python train.py --n_layer=17 --d_mlp=448 --activation="swiglu" --norm="layernorm" --qk_norm=false --attn_scale=0.125 --init_std_o=0.00276 --init_std_up=0.0172 --init_std_down=0.00209 --lr=0.0108 --lr_mult_down=3.0 --beta1=0.9 --lr_head=0.00634 --steps=12427
Each number is 128 + 32 x the weight over the matrix's rms, rounded and kept within 0 to 255. Layers, rows and columns count from 0. Numbers have three digits each.

# layer 10 attention query, 256x224, rms 0.143, rows 63-125, columns 0-223
165089194141117180187190143070103124128144144110134139127173081118113162074067116124115112037141129128106157085087157137137099123119156058177146165127185079090129071212144105148146116115124176184136074152074167089132116115151123095119161142084160103174130143183112130125117160160137185129114132170162120150123121183144093109052136146150145189165139165195140146096061106200211081188063158137090119120145092160089106090116060091211088213114051136146041150071098114223126160183094181134088097169158103126113117110121080050115118086132039084083083128176111146089151104110173179171121121101123132129160086150142107192084210210075145112063128090142107166077143182159096186133090
124136100111099141076178068101097126181152136171132096109140139129188116127110141167098177166149102120113141122182148129152153173157139146109120104156153185101105151133154104109156162132108189087163096110173136173159146087152129143107176049196099145157143089091126119096118171158042080143144128130134177140090090159091155108085172150147101130147110081065142124151142118175170129102150106109143093116137102091124092135148124125116148097148111199109143134112113128083111180162097082069156139091123119161127088113127195146102120095172123140157155114132124093132112152148166139068142098089134079118159151173103174121168069107094110133092132177135121101126155127090146172108144
133122147152096143150102147157105121133148122147104143183126168112075126056115126157153139137131056136132162183113182145114123125130141105122154105150149083151164119102133155076126143157116137172148097140084127108086159136127086116150159105127143137167124101169069120142123154101130118115144100120124100124167088134154100136123113126119135104134102148134059117098152174145136083140079130108122157061099102125152110126146182117159136144113104153118087110125153113137109098129097123131150144118113099174183136096130122155138167111147093097127117172065073125126105106110147123146157110157106113100158100209185148159133186122143126152137099131127120136117170131146134146096091
142133097088079157061137141097166143174131111141173172167089088117082123170151118096128124165139096111142086077123139116141049143162164191087170153128103122157162150121116197110176095067159181124085112157128107102165134126178124117137155104122135119098110123083113148128073105137150132151124137134118150143104103102115125118146124118164071180141112156157115147153076147086156120160114121116161170107114157134141109145077210117090201106156150156112146151151083124075181084106130130120132150117150143129092124090114137120079067149106116121086167139047111144096121194160093090139092069143160119081127169136115147140198077145103173155105170149136127114071167084148118077129162
117150101052171183127048112128093151150118086140132052147103056136111188122072092169118104132136146146100118140081142142110160157119152159108178137119125140087162145103128113137139111122115123126169132147170168085111125105154157141074154134156101120120114186157113090102160101150190199139149110147105089165114112095187102065170146166131105166139132157139141163122132126210091100138063137086141100064117108172049126168180167162197158150154156118177083104095098186158142143148127126090111192106133127110138109107121109083115114104121064143149105095159204111086125169161060165125132140128167148093163117074130141165049128134165132190107099087120111116155104181107119143100112
090117114160089100157126140126119201091139123150145113156156030147120148133092184127108103166196198117116078140128129078193148135133113142113085171120113128142150153135080041158168155166130105121118123148079225090137139105157151197173130132116126092164065117083120103119135149201170118114129130128161133205099124103053096105116131099134098217155142138098164160108086124128153139150120091076142146171098125091122110086118158156105150166115141163111137105121093175145131145152119174071134129123141088112139181176067158088112081087136123162165107113107125141079123144116129127134169148164157104114122136122117106167093103129076162119152113091158112130141080163114129148122101
149152116113156151118149146109143149126060116116141115170151137149093140155140109144114135122053128130157128161167130153140117111164125104083106104137109144157083112138126166127096105118089110152162166136158121084118155142104141176137163124099082115132143140170070101140141097119105180156122139127180152198146143138097094130123087149184159092142131113118136159121122149097102114120151117108103120119118090100119090099079109135143153099119161113128138156086119135131160193066127116124149145135121128157131098137150150155114170112152135144158133095148134140095169121179181127123127113100100157128113104132130110141213119163095117119083114109086115136155124116069151159092136
131075148121148114135154067096138085186123182178141148066146129211106075129136133163135165152112135160105131192098173109163124119151075135116155128092129149138094101172162130127160073108128148090129169189115178084142113102141144122073109120146161091130151101091144123093176143139076078115175122064139166112125150145114158121103172153106117086083085124188139122151148053151141129127201099141143109133122171124136088118094127145122120075165141183123104127137108137135137152136133110157112144147098177128075137167126113109110096129111166089149132119136135151107136103148157129098175153161100084104131078052133143087192050112136142212144146160147128129132080158081134114079122
126112101080199128143124114186122136160083081090137139088117147134091152108140086095136144115141145154141121116116108140160094115089144122150113119097170112104100088140137114123161138119136121055164151164136125104130120135167104113142134134140094155144147109141140083158028117136081116068173135172145083150123160093102129105137159148115097161102116093122116137142103174144173199172103087171130115139115157114097129182131117110094130115087122119111095160085137156159128125131143160125123108100158101130120137160127135157134161114075122127095169168135105118142131112114188112140125101176134152117078144115056174106092160101157150138175113204147108138169130168126083151170114
131137137167069032055106120131118140119136066115113132150089179148089141096076152124082101103159159131098142107151109107151114076127107094140105123120093180180089129119153056105161136183183086142104165100159132142112127093100150162189134134138093135096143177167208139164109150084127135117162153115176150143099160099113125097113227123137163143152135160090088107136148144159111145098142130123181101145096132105126089115115117143163134093128190157132146104136142188133128153146155148147114075151125088121129162165124140160167098128053151076129131092154103162088137091098113115106159141100154181180101150140134144154172102131112168137118093137120116124139135131074139139117122
113206092086132049137138179088183137148093156166141133094094106150112159125158105149143095146113145101091130116099181111109164139128135163107091147109105112101132135107128073126124146175052096108119130139111120144116119118127101138119183132148137128097103146125088128154189114079131137127145110097107122112105100133123146112137104117154191141107143131101140121150144121176105059114145148155127137125151164146131104114145154127123143148138124128168153138149146142090158126166152068130153106124130179154142099099125152132143141182148103151094089143129128100153164151088126159109157115091128093164195140099132148149138134152150111081076141110113110110076085109071156168135143
139081146139144124152109088094074092168172141156157114144124177108145100128109123105108119108146112095149143146115115103217069088140134080124109135128142100110145161143122129104150144178155211082144062124112099112084134152161152133126088148079168125162176112095068198146126137193155074155143149134061148089162179079045079125169155117108144096056162091157138111108162077102132145088093146099174174163152148117127114117092120136107073118140160119137177110083133115157090113121171125112120143125125091173177150142090119134113119120128139137091169131073132177112163090145110125142164100136123118171099099146122110120133131149185128132167166138122170132139094114131140120141131
100100159123118136085180123126112094109118132092132098090096130132153105064144132115121098166065103162168111151114090184114155094107107098028118117129122141077100099084108153124128133137111175156138126088152147158138146156096136166172124138105109109121188119131155117161185147133135102157124142148222116089119121103123136127158138142205059125163086149135122140085120083158184096095184140063154129165176144104163124119148094097188130116146148121155154123124106070133182129075079137126095099105097141071122113131158155171199100140098088081153092136170108160150104104125142127109129129082094102123162094136144107154103144106121136123147130146128128129100104114149128086133148
133109089134142165161147183084134138179152118157121122161105134152073147156089085115148154160154150119122213124137099090147103135127159189111130146170143174138072118124122115097114105089103161106126140117111136190123155114155121118109129110115109141106114152168104108101119147138133124134143179114112172123121117130151125139123091100144122099150202127090153130098104147093078140147108145135097119127160083171109092098083142165117101120092166137109179141163095146106110107150134126114053126150168142114102116099114102138070118100098192120144172148151120162101155118138135147159150134087115209118117152099063185146142103125075150084067160163125104114116108160112111147092078
133113149153107141153140122128158092112134107099134166138120191087137071123083134122146108161112159074114115115141117114219082100151126127183088109117066092097156139150167136133139110165114169097146123137105107107141185170150129125115143093140123129133142074130097071176132113085121074085131145186115141128096127086158108062158131139075167192143145064160113125178156123115174154125128109110130119172156090109138046131128075144151088129091209144167090119173124166163114134139189156133100108128124144114146138103141127168144117141165128127134132138126146151128114117139119139158182143131157137146153142125111118152132139131111101072159108131145089108122187065118110129144095
108133136089181146174134117111125117147081091106108083151142085125071114116077111157144077154109093153147148093158148101148135115099148179143150118113128102164133133155109158114126131190126141125158134114080113142135100120103167186124147143103082160164144160153105145150111127135145130130117150097121106118091130145083158166095138125118151159166139151094136149085139129131134119143108135136214115165128110066142154124171110152121074115091133121126077153132084156087141115117133174111067191152120107102146129104127099136128133163132157179145124116128144164184134122111141153088121118068143107128161145116108184146050089122112119134124093129219156188115088086137113100122133
135130161165068028157133117070139160125191102119152144099115110103191126115159126112166097088120116136164047094032191162131095150145119111119176080153185105106167109119148195137105114119081134050095096152072153087116126151102083140104094123162057145080147084100194108134075106144112093155103139160099148155120145102112148081124100103126089067038117120142092114100096191108118112096139180125112168140170157161130130142167139135030154130116109134191079084032114140166114070106108163160152147141155173123112168128126119095131147163139109168177158182086130135170150204150155166139155188140183089139067124128099104113167139158110121177186148142141146063100185123152153153159127
146180150121151138144148090090114174112171129203094168084147072139166131120075095162112180141114110154155143108061174126161132135137146086143084171156140107111144106151141088137096119129142063123150111049103133145126158128157133096124149121087118136060100105111144127112126129140144118146122165110107151145178126134103137100109097134131089131145150117120111115198071103131110164130191057130132154165159106080097126088103155142121118099107151147111167119109092160106114140147101158113100142155093094113111162149059132132163085145119105112147109158142172137102138109097135141165100097152192182157079096135160142190178125140102152170111107143146085128155128074105160109161198
136119128157139124137092119167144082115166120144117183125158088149158141145077152084159150122166149108149147077094155139161108113113117094148127165119100157182160122122111087074141134141192107099122194109184120101155136157154086145174130137155106085116118128121106106131143073132136166141125091117143166070105125100155137152102098124117105099203068154120141163152096103166085108147146139141118112088136153104083116111137173100120135132105151139152089140136099139216101147100161143087121072128091110128116123175130116117064096105164150088119103112136148178112102113127080130152148150069170157152074133160214141118116104074115125145110184128153189109104143185059107164118105
113104092166125164130153153116088103123167120191094063179107142121178088143109172130162115100155109127101086157121172148173130158128150165145148171066081176147078148114126139174167115163041131136131136133110152124143115033145158181087085151150127140039151128134049099128141073130158107181075153165137139145120121093201152122130122142142150133072116115125117119138117127175098112123121134134088144148162125075133055130155087158106173075138152165112115164088087114124128112158136155120105096106133182131124109114130139075084083157157134183095156110106154144158160092106124112062135179106196103112076085116133180114102110142176139141113171126140138121129081103119167208095126
095083129128131134128134152136163138176138137178133101120129178089109104047088146094111108089171136107160151119096112144161141108160111068156104102092142094152145103168126144071163060133137024108126150132102167134162185114177104119110062104135114162103072112078096142143092146113126163136093146109085115150156181119183116102100201086128098108111127177127143132135180151086191149116156135171157171112131188090176143119138134107099146101174134156132159203125100150102113072130092153162126175118122133153092120170161102164170115099172161122142127077136132047184051147098105127141161084143151162132099149100096077121110168103103154116158114111097133158121063080152149131130165
180124097130111176165110160128077076120144109102066101087088107111148168100126090078109126134150139106118163116173141130105154128174135159101068097090172105170136091140145207128128150142129136133118136101082184154143107092150089092152190163130140080139163100194150148155137095091143138104112125142120154097156131189117159120061137157163123132057071159138096166131114140127161124131099157193108136125094121125143154112123121123137110154117056156103083119195104095159132195117087130089082152123108149158164105179169122086158112146113163133119120156118134133167191077136124124157091126130143091125138149125121167124182162127097105135159126145167086108107136132124126102095152
129162116091161095109130135096092115136142064128144082100113107170087141067091096081155156115117074119131122126110154109104151150043118194183101155139140134107090168177100098094113215142136139171159149140144139164206149140168132128081096154091142167080126130137133105109125083119136178114111154097124121087103202159168115085127105101171151155155077132115136135191067108113121073119133099174157094149136128135096169121131141096144092167144170109149168077164108178160080147139130179078134149102158180105156077177075147114155160128145159113189130091128136129113158109103165086157143151072137100115159133140085139099158077120142125144100168157153120122125147155100167100113064
167168089073109078124102094106164112124114161135103099151157136147141092069120146131142170194115138067177143151159134089126132093145099128131138151166150125086120096162187092124037149149129151107142062126174126125151119114154073123135151112165152092145157177093147148120129104145141129157154168217117174156150094123069129103110132169099140114104155086091147145119157108142137150151110128153138156141099166082127178149079141146113147135145133164094074076154121114156107136110093102129113122152091151151097101063136099108107122152121119192138177082083132070118043134168182178124146126131130146129198133107131081183118121157108177163118076109167091128181099131105104146142142
162168094161116136133142128119105095134143132138135168110062150093114088137111136123173071157167094090110142104146162086167086070116162150134134119174086137126129150108149138107114107091157065145153079140106162140091158150111126130116158115153092128066135110127127151110118156076118122115127146222097129109121111096124146165113143052181100160107105061163048198110139126145067130095198109131145133098085125171178082145115199132096063134128136140157141109145123134141094107144156123186153141138092119146122153093170142135120106096110163084111101142114120140153142135120132131186124171105167173149040123129219128100163155180144079083164168126141077144133178149105135165148121
134094137174082071147142100184127132111139072104102123117134105113097127129154124079155135094129089170160143146098069131171148155130098168148091108101122133127118156100154073111121140126112137106093128118162096145172137172121079103116106170120125078140144117089110101121131153122146141138158149142132105149158145131147080122057097101139130144197180137118173104102108146195111160067125109128190112123163093180146094097135151182112101131164197107150182123133168149085143115162159125127132100078120070127158169152120150142159161142133165139143097186115147118132157112112172122139139144126130191099163086069094160128093154159123083159138150138117076116088070122170133188143103
140134160104094186075075176113148141149137153155201148108123135135146096098120131106126074181141115108136144172136130119090118153120113091120116131086154092141091144135159125107203140150085148120141143108091134157130133129143127156177151122196095109140120128162085168114158128166164141119152124207158140112124150108139140084002115090148133157198072125149163143127088098217185094127073119169093129149096116155143117098120176119166130057125145136116125179088109148171098129166085078111090083129178173136053136116115154093116095102083130161111107161084113160118090140126144121120131109137138121153085139248092094119126084123137097060112128107126171137088142135105165131094146
188091093100060152116144180124145095171137116164111083164153179157180111137144092149125079115149089136136182064131179151114120120148104107108057188094146106157120145112108065087088143147128152156140132123142154155114094122151192170117194140138119089128111134111086181136114133126100115191091060110139131140078101138138155117115146146142144109127135130134151166105121143104130167077202123144161168140162109130146157104151184160116117098053097145111131094124165132071087134104156083093122172100127153083147068087164139131164118083159088103131208054122092169223131044111154186119036136112097081171063170109142096175136145131117147121142202125132105087133116141121218159136151
152194107087160185152110111164099078096184187172115136126119133135145101120139122047136141138094125121158146146137160135107120186127163110166146167146065123126162157115186124100095095179081173158115125165169130119114050120087134076121161069143169082157100163128116124124068203157096137081156107129077092127167116160106103078147132087123051117186119144122120080120112123119145082101138175104170133145153158095175154118112168160130140103111106103096128116142117109124193126170132142123136197083140072133133131139152077131139129085154136119176158161093145133154141072146164140152084101062158129142129132131152148136129124121107119126135059115136140138163100097126129123139119
138123174104128105125135147093113148110112122143127158154133170102118135123203117155116103121124075102181190196118129142173147170071147099153148160208125096147109114105126124142097108154132085103119130114119120143135157135075113145098102111168094130094157103167112094174118111122111111155191132133096157113142114073207157147205138183091114147121152120146176135148182110100104105106183170193121155096123146134170121109135150124105137110104147138092109133182069172126159151122110046135067103106117107019134087111116120089083206121087127090138179135181143098124120064180128178162112121034163116125103135094151028175157109170162144093124108128107135130106124168077095147180086
127142152129117200086130124148138158112112107146177147122173082118139109150136127065136126137100126142130080109078127097081175136099111199179165116128082144138132154136079178138115144152133210095107181160132155140082042086139100130089076133152143157116083146170145127099079127184144174130137094191112136115108212112145130129133126235093116121163089136142117110156161093110084142173110145155176139106117109159111116111121057077092108115189095141109136133138174179129060126135090091110078065177187058136083135162119147135129177127152225139125098145139125117133147079137138152095107163163135139177092101178060140108080086120122107147132135131127117112149085130123156164090173
117132103184122120165150143140099158049114121092168067133132099100110184078100077118116160133155088132134103113147143150141170073100168164101067102077101118198106142111138103091108187155117127111116114178157128169132129140145137145133199168101153100172124102147121177133086118129140103201122091115126192089090116169082136119117045119091132136176160154123086162165157120160160121135132104162124168124121167169114151132168173109122166108108081146093139129132094080108144151116148130126162125105156135086216104090092136181156128123120142119102057141189133124091101147134131132130142131125161168164108108058143140116108153161144116084114067110138122147096170170114134167105155
196110105187157144142099076084099064158131137136145084170097148124158118147142117220111161121133111123139113159157131111130015168170135136155106132129106146094082131124152108156111167075117083104163094168065170107134153129170108082141095071106128132108078143120115102152142184113165081144108059150106100103119104194095111110122151165139125112099107094086127156190093142179150121120130110145126181132179139143094163181130120146085157157084140162185136154150131130112115096089065091133195068146089111145144154140127087138124137126105065140141131115087081100166166180104119138102152086145148100192153178179185106124134069092147171156170122131106103116141118121111101130102152
132143105115086142128168159121136151140123089140174156126171104133128103139124134116142109151134112120085080139078121180085096144103186142109120110066143102139140135136139105097135165089134171146146122136119132121114127161142111141175140120074161144087173095162087137085145070134130142129153117141095107117089176116149103086115115125090097098111129140104175134177153102105143112178125133144127191123111114156140132156159151123149139124200074109114171141082152147095121131140073136169153104111103148115110156127167061136083120122106137141143180134117111149108106137134114088176152096172147186159143063115115156094091106134132143082142172144083129114155174110165141118088155
181152070084105126131128123095141106167141155122054113133091122080060134192118144118102101115126089177114159084122120152115121111104123132158099122159148121094090169109140112090142151145147168139112123126104117160098044133149163168117184071127135139089091172123145184070080149122081113136143151115090114105177118159096187125067149095113138105112088153118175149103144151155084112175119146108104097168169121104149161128124156169172136110104136114198065175152140162113160127182140181094113129126133119097119144113142108146079125184143065092185175111141095119093146190141152128087113082044159173113176119177178115101113155130144166154091105125079122183084120168115156190173089
128090127175185055127099110099136189132054179145149153161123090182085131154086093082110138088147163133152091079092145085209071098154093108187094151145171128145112172157096105156121147127132148139140171115070173114114158108156147109147160161135184181127095117130159137177123072093099138101127149151071160175152133097096150112100106083097141142130132121095098134142137174087112114119119119134137145081131125143108109112166150145117080171170125090093117137132121185120138105121079156102129102121143085161133153086146131182102090131147145083180095105147161148097166166137115102148118137161135142171129126159091152142180121163054154079136154159160105071128082143127099173161119
132192096138115141130124176172169108109124171137116107088136091188177155082086084167159104105125145095131150111160141105087152156094096154091172125144118116150117098137120122122128052153109139125166140062136140148048134120108156120094152140168151129154096157156136122138112124095149210170118156149103127150192106166128143146145099157145161150127059109089151144139155140065075077147167126120070087126150125142169160142121097124174106049141124127154179093096145091104096130134166117115098134079134177127108106134159170106131127109111109125165197101153128162077121189120078079115129133101133187149160121143126131136141122114141123137127151106116125065078156124112132099050114
096108108179112132184141109106166116118140076144128123149144102149142135084085132128157192124134141103131084169145110110100131120105124093137160088163106126141127110162088137110166098099145148108154148108095100089091167154093140117158091171090144211133137128111106110137091128175169150108120150158144144140109133140118149182158127118085187099106105112142129117121113151093122131136173072115139120085154133121111116139115112131138148094095102113149153081085144132117074101148123132144133166150126102126159151149122148131158109152088100138089133145092120120059079115175151110093183152172137152163114165143103144102118138062141158140151107123163128110179161116115150121107110
143115169163154169144121109168151121158140104172195136093115166141188070117120152158127133165157187083093109090127154102149121132123125169136137125096131148131108146165155107098104086155153118077135119178137150149135144117151122160098132125165125157131132179183146054151149116156096159111114134115079123110117134166086135160122132151165169105134139084149083082102122086140137141165149107159120088069128174128135084092119116134091125105106194160109181092121145118134103142130118085113122131178115134087067113130084138092116106092115159088117191147024119142118147156131143170166173129178129063163051124152076081125136101153155146104177121186122132114120074136151115143141134
131088139149186137157137164114122175121136134103095145121180143136119152161166158108104116113137154134111076119132141152181074086173103137155144160078136125128133100154116143109123153120158167087076184139129121142111109113186153116144087143089144101171153078137126168090059072099096099102088110153038176125085155108089109151139094121104116150095090143154142187111118122131142166108163111147158170083144132143109114112136122112117086176114114078062086106108075110108099178113097154098242152174126068054105151105142122101101172150185184126127132167085145122166111146107177128078094095104138169104208134112119136092112099164188143125145184124172121088142124112085131067173131
140095115109068167143084154115110159082137129131121134104101141185130128142142065160117114144114119127101175125160167071099137149146131169099096116097169159112042112134147095123128161118083109182106174121103146109085141124112109113149153132121102113125103112147168167148101124069183148148094152081134129086170096108123114153151119129122173123128136150128120128146139153050119161193123149134118091097106140092145120176177098105202139079150146101179129144143128103090101104125115115131166180098139121112165069127177145148114116130096145120164152129109178122106142117098143115067092149097128154161190094140121130117120151119115114190098107111121161119108127132123158031147135
082142137136064076142125155068120093101063140163193170162137136124179202045175165112172075120164161112122163106149112109089064106105144149101079111140145124154097106096125097112068132190099132096160109179106151119145177214088110136143117131116164158079120151113143104123190152107151114154151127154139138162191140120110141135090149159074102077119109096111116186170080195097109129086137137156117205072100190120144065107107082067127119127180160158143139101094101115157121136160081125070106175132133109188164107060144087107127165089158124140163101100147166140155170130165146143114112153146126151167127125055142144145142138148150095135172099180114111140132151101087123133151147
112096137125200121122169143088143123138134120131163130120136069152187071165137152123142119140166158083112087156160104113127116129155138095150132086109128136125153106123085137145117128096093108112066077133157173192091176115124112127111134118149136098103131107095144062113130098147108095123127116105171145138121097080112152139150100132166118097157105071092132124131099112135201188179138153171129135126181179138150089114094110102078104138047109140087093161139139115148128124136148121156123060137139112094102137138133204125131102127115131102137180130129108095193174144100129147178120112163131156110090118175164166169156067103162092115102196188097145146110136131138137178161097
101141208156122137136153118117108131127173122125122129120139133143106131092092087121143151121136098091141122110084115130092164139092107160090159075138123111137105112170153098098097088075152119112150159148135116141100145105123106095139146119121101161105148146154153125140124180109164130123113149114097112124121088138137142116166058140082107141137176194083103129179114101109097137110112158097102068137146158173134087128117127107165100130120122117100107148133077171164105122130133126145086113125145156150152148130131139158155144112086131120136095103127181098155102114042099133152136158107130111106149119118140118122097210152127092122176150107150049141174099157115145148135173
103121107112134123158191070139132104169202146147133144125125188132137105128155184059170116147201099116138171139104124117142102061127178116125102173150135096175118104108181158115132146098133114103113100134231104093146112148130170165161132068124071123104141107062102127060187195171050082122144129101148118139170097106128086139070157169112048088089141089066119123128071097139137165167175144148085149104113154089038154160122170129152102101104103170132134139138089109113129096084104106115116124151118170082126143144064134137093125106115159079081148121144128188146168130168164134136079129083145112163088141159134105130131136130167119164184090161062103111108119125139127192140114
112191131154115106134067109078144106140219128123161167130094176155150128183129135144071139203058097125149106155128160102198104097188107172173169130117138137098165060077123137106193144059142146149159121153125156099134139112084190137121084145153169156141177096124123148146049130135104084130127124144103163131094143086098123154110111093127103122136176087139146144100127149115155166085150105090118155130120132095149138070139130189119104093113114124167080088157146087187176082109134120113096096115141172076094109137102110159111091099145115064115144166101154113170157096134148132147084127113143127174078154120127117110142157140114135113148153123171172086160132152122106170087117
151140127087099161145169097092134142125099129182145141073089139178083133107152146069130117130123128147144114116134134149141141185143117151116113129180090153149108143111139139083107152121116100093104128103138172093124131175136127151192142083088117132122133174139172140126166068085151144120115137128086131062127163085159123081159123149101155083124144110150068146125154114123140058185194120144152127096191119108119140126103111112095155124153150129091119117119149101162127153143100140138142082123133154153185112075143129141134099092122104124119149202156084149167122133089179127082142186204133155112113157171139150128134084134042126146088090128128136073163094154144129088134098
180086136087108126126158122135127074127129127120136150181133145152130102108134135114114162110104096110091207150122094143138118176073116191107088164154145093118146140083101082122120083109065138104119136142122127182115118175080189141085177170164128121176098152114159087139155168121105145112181173088161121092110118118105138148145146160107147112135140113130158156114145149155093091115153158096135107158117125091065085090111119109192167145100143119159137108131093150106122122149186103110117129153137160132117138148169113111133136185088117111086113095128143070102165109143100119134169137097135175149158128056106117152101090151082107105138129132115151127128165123137163158110134
115107145126118087096175136132072150139075122126156155108122100175093109157118094126109134119125095098146137127164100083155189078105126149152108135080111133162127106139083174147140149105123064122093142134159177140113129091148140097080097147133128116092096156160119087106184115138119161143138128146127127158121158100129136149149108179112122163129149145094144136116190142166099060143121083085171163090134137108118104140195095094114184134151132138141147130166097184139092192110082128155124163147142113101163063107134170127151184158117115116125099101133164150202130147116124081101113147054157141151101154114093126107136126168119108152182057183108155172158138163153116125113037
110107142216162131125118126110160102086154212101116149109105088121132128084123111058156159132104175122088091154106157135069132125140135156132116093130140125082154106158110098150085100171112169094151110114143170132126146143155121107097113153095134102145112116129129159161171156107170126144135077097177099143143139154122133097091147135145136110143125149131087177137101128085166109115138117101097141145144106149096119155144128128134055179136090137179062170086124151120119141097114117128131095087143135139078138162182164148123119090122131191095076126099119113075134091084138108111138104150125099132134136127129123145162133117126151129138126082123158142108147107153137085191144
112102132152117115088192105086092135151158117140127138159083145112130090078084171113115111192118061208090154146053076138130071087113161162129147068184134150153140123092153129155156168121114183143147094114126109109139134124119127164142141161101099154085159157106149103159110155118151113107140165154148111101097180063098115157139148166136184105079196110108083185116167069070159142126158058128134153117143159141128081157097108120104093148101141148168175137129123102189130100100141114156103118134100137116087127123163145118120126107110097101107145108111160092162130118122157136082144131156160111147062158082161156185162107122138149065147081139168107132166160127121107133083145
098094106150133129113073138189116160111129117116124172090136133115168111095180124141103130168166092137177118167118156109116096146157123122119167130135110144101153136145178149108118142141080129138113119177135153065115174142188139166111193061081123144094148108097132121134070097147146144160111115172132097095178099094085131171158145096105105169150130073117105153137084154146168130124067098127057159179146126118114145094051142159087122109095134093168157151157176164125128115090077154132088129150138155077123130126133148168085112143056110096120150137128117081093140084146125103135162133154140179124119142113169109076194154107121139096114146185108118120096119115120133131147079
152164117105167144138058128164149198099167153120087145190209159124088120169139133148128152127126106097112121162173094110060134154174177116128162137140125175097165105112173159123158123104176099147108104116153143106146100141104120133154094177109131180133155146134166114076124241075164125147129143144156131100114173132112132087060158065108041102150081100095151150146076078113069168144145120057125159175137153201140124130170082122144192111093159172118101050162117093134088134093092154066141103049126097127100126117133156121110085151096152142149086108123133157133116129149122144144146148141104067142154132076206137143086138076139129190126116167120116089067119109115126084134163
157111079124095111131124137122138086137122137183129154156106117134102148103113108134083130078138130098084107163074160139097133215100100136138125158115116146144158138122140132202082072126225132120118207154145147090117217178119126144106145132132144084183152211161101165188117154154138133111155131074164153129117106129148123129113155075145187185122145213144066170152159147102111131175146190134119130104177148129130136084124078162154149110115164085148074154150147095111082077119137036111177129109132104139122219101111039087107129113117105166111098082163097102113081096155140068126159145115150130113170124146090106060041099128093122158135120108112185118139114103121161141141170
065170094202105196097104122131088129090126172110167098163118136133145074144125141119078128125133113103152111107143179127165139102119078101105067131135174112142138128067104124180131118130143087099138105107151163106171102103091093190105095159121065142090120195186164086080128162121136154139109180115109156160190134101096105120234133118107120112076148133123157135131120163107073111182123103103136126110183146188150189068139103080147096113094108105116138100154146084137197117126144091102147108100110072106057151126119080133117160135145158154141113133095097159125133145125181173120096113126114121123132132085096171178127145121160144114143137098109161111086146132102144130146118
088199168079139098171205132113072175170201121121131125143144149130115175111170112131107155118138167191129115096117026094160137138101173152091059127091107158130105162081141176142197148124097171141141134110140122146112108141109111151113098131105137073123143124124172111134103158136168111111135147137160122083166133119191094141136097131111139062094154128069108126167122132116170136098109089108151126071115118124140185075134107152168123183066113093141087086132145131147142140093083176164088166116110119093143133149097096110164108149125127132125112170154058086167116088096170082173123111103133160129131106130132134121162159109124106148189097122117144125144160146102118104139146
106171164154120134085118114105183104100134189065095110180107135075100068084132141152149132085131144106109111146113164112157141142111076083162106116168043105184124144106144137166122153092167149128140115128140144114093192137112149133098119083122131098147126093100151132147116106140097113157149118156138136158119107139090123132074162105092128105175100030127087139067180142099112122186097121129145131135169153164085139136136221132090103166107148172117105128165113133135126151130134072133166116134112124102184132089152149133084114093125152165134161129127106158141154171161147122134133096148179072060158146088155106114143130124141093133134140093089095060122146129168115140164156
130127163134154149092189096124151154117164160103118140185090209059112128148129111133128139104125124111102120092154122179094101163144101143146147180089171080164130138095146108098148152130153149053099127133100105115113167127157126163111094093144092115157162126113149121120116103150135107115089090161185105121091145173095081138102174201104109143147111157137153128087118106141155130147103155110094141087118156077124120123129113132104174063160104115077109097142080124082095102118078146119149083112097113146124107142133148143170164188177123101138062182130153129158100070082171061153147130194173115118167137140080174148118144112131095080087129209126142105182130093188109099144120
143129148164107186107144108156134114135091127074110109100105134190102117167151129144117163136149078168092151129174103160121104091130083150105128125165105151099119111115119143145152126121100092140137170119116122191150152113086111107109175188110152112144047117128198097187141145132183119119128156115144081084142093135084111074136161129135122169103183063150109128171190122124162085173115076048104128068140159101114178140170115094128154164093166133137137183101056136084129158174171106130151138102177162086136139121129097086116119117103141153138134061155156102123075143139132149118065145087070111132124170121151184114144137095087159109080114154097128168155101205116129154140135
179142171162116138139166166105095151102103135130174172134065149123113169149125142170105042138139106105154115133172152091147139138160099103111164128107141147111141196082093086149152128136115133134114079105176114124100105136140143148131186146101090123119145120093131120119139091124129210045090164160107150121125128105137133126160063120080097191109082063118122017138173191139089142104083138163095140171101170145152098090104140169051134092117162119159103183190169150180128124187163167111072116140121137156107092099110147142109094083177101143170170129085110185100116104150129114096136164161178119125086106112166090081182144126124117169121166136102123096110123107076063130129101
089134092102144104115145178123151123164147127130129151129137161076115120089150184139092119114087029120093153140141079141155112098175129107114146099135157132094097208193093158080100120151129137156115138101107158149054136151117110123132084088074082122085117103127140116102182132134167067144111090079103198145150150195115146153136113168174146158140140111096122113164095126062155123135127147153142094159119086150118137128169106201095132127104121148150166127161102136130187103108162103144186121139145147150058177176164138115109090129163104128129133140096178123074179120116148163094212102110100114175152126103142130167118151171169040102149047087135113093138135134071106092171140
110115118106119149170171134116173119149070111168109125141101087171143115148159108117165102124142127179095120118110153124154116131075152136106124131090134206154124098140100039145148102128126148099143148172080139159128153139098111142141085110087078142130128125068100119139121075160134143146118106161139139146177079092181105150147149107139136085102139170102141139138121178093100145117161153089154169090094068124189130167183178090101093103113157130134093128126110133150143116143136092141142089084154164104158122106078142119157088167111130134092130078146147119123144128180088096132126151150141073127127127130150131157150124090086137172131108084127140141148152087114170156150171
082128152101091120141072144143157081150177129183100138115116115165136122116088094121113157112110112132177139137098157098063171153202051122150076071092165143146170117129113094116125128107103124081132135111109196152109097137182152158106123142164159070145071146141125101100134141139132089070075045156122122116164116150144144181200138109097122168120141099163078163126092152129140145057124095113100141102138084149171171132158189142144113076129116153130090126048118081143118150087117068165124195156169120162149096101132129165175141058137166086109108101124142126117110130134133133164178144168099088165157113131113098122155184104128180133100096133186105137121157129169128066075172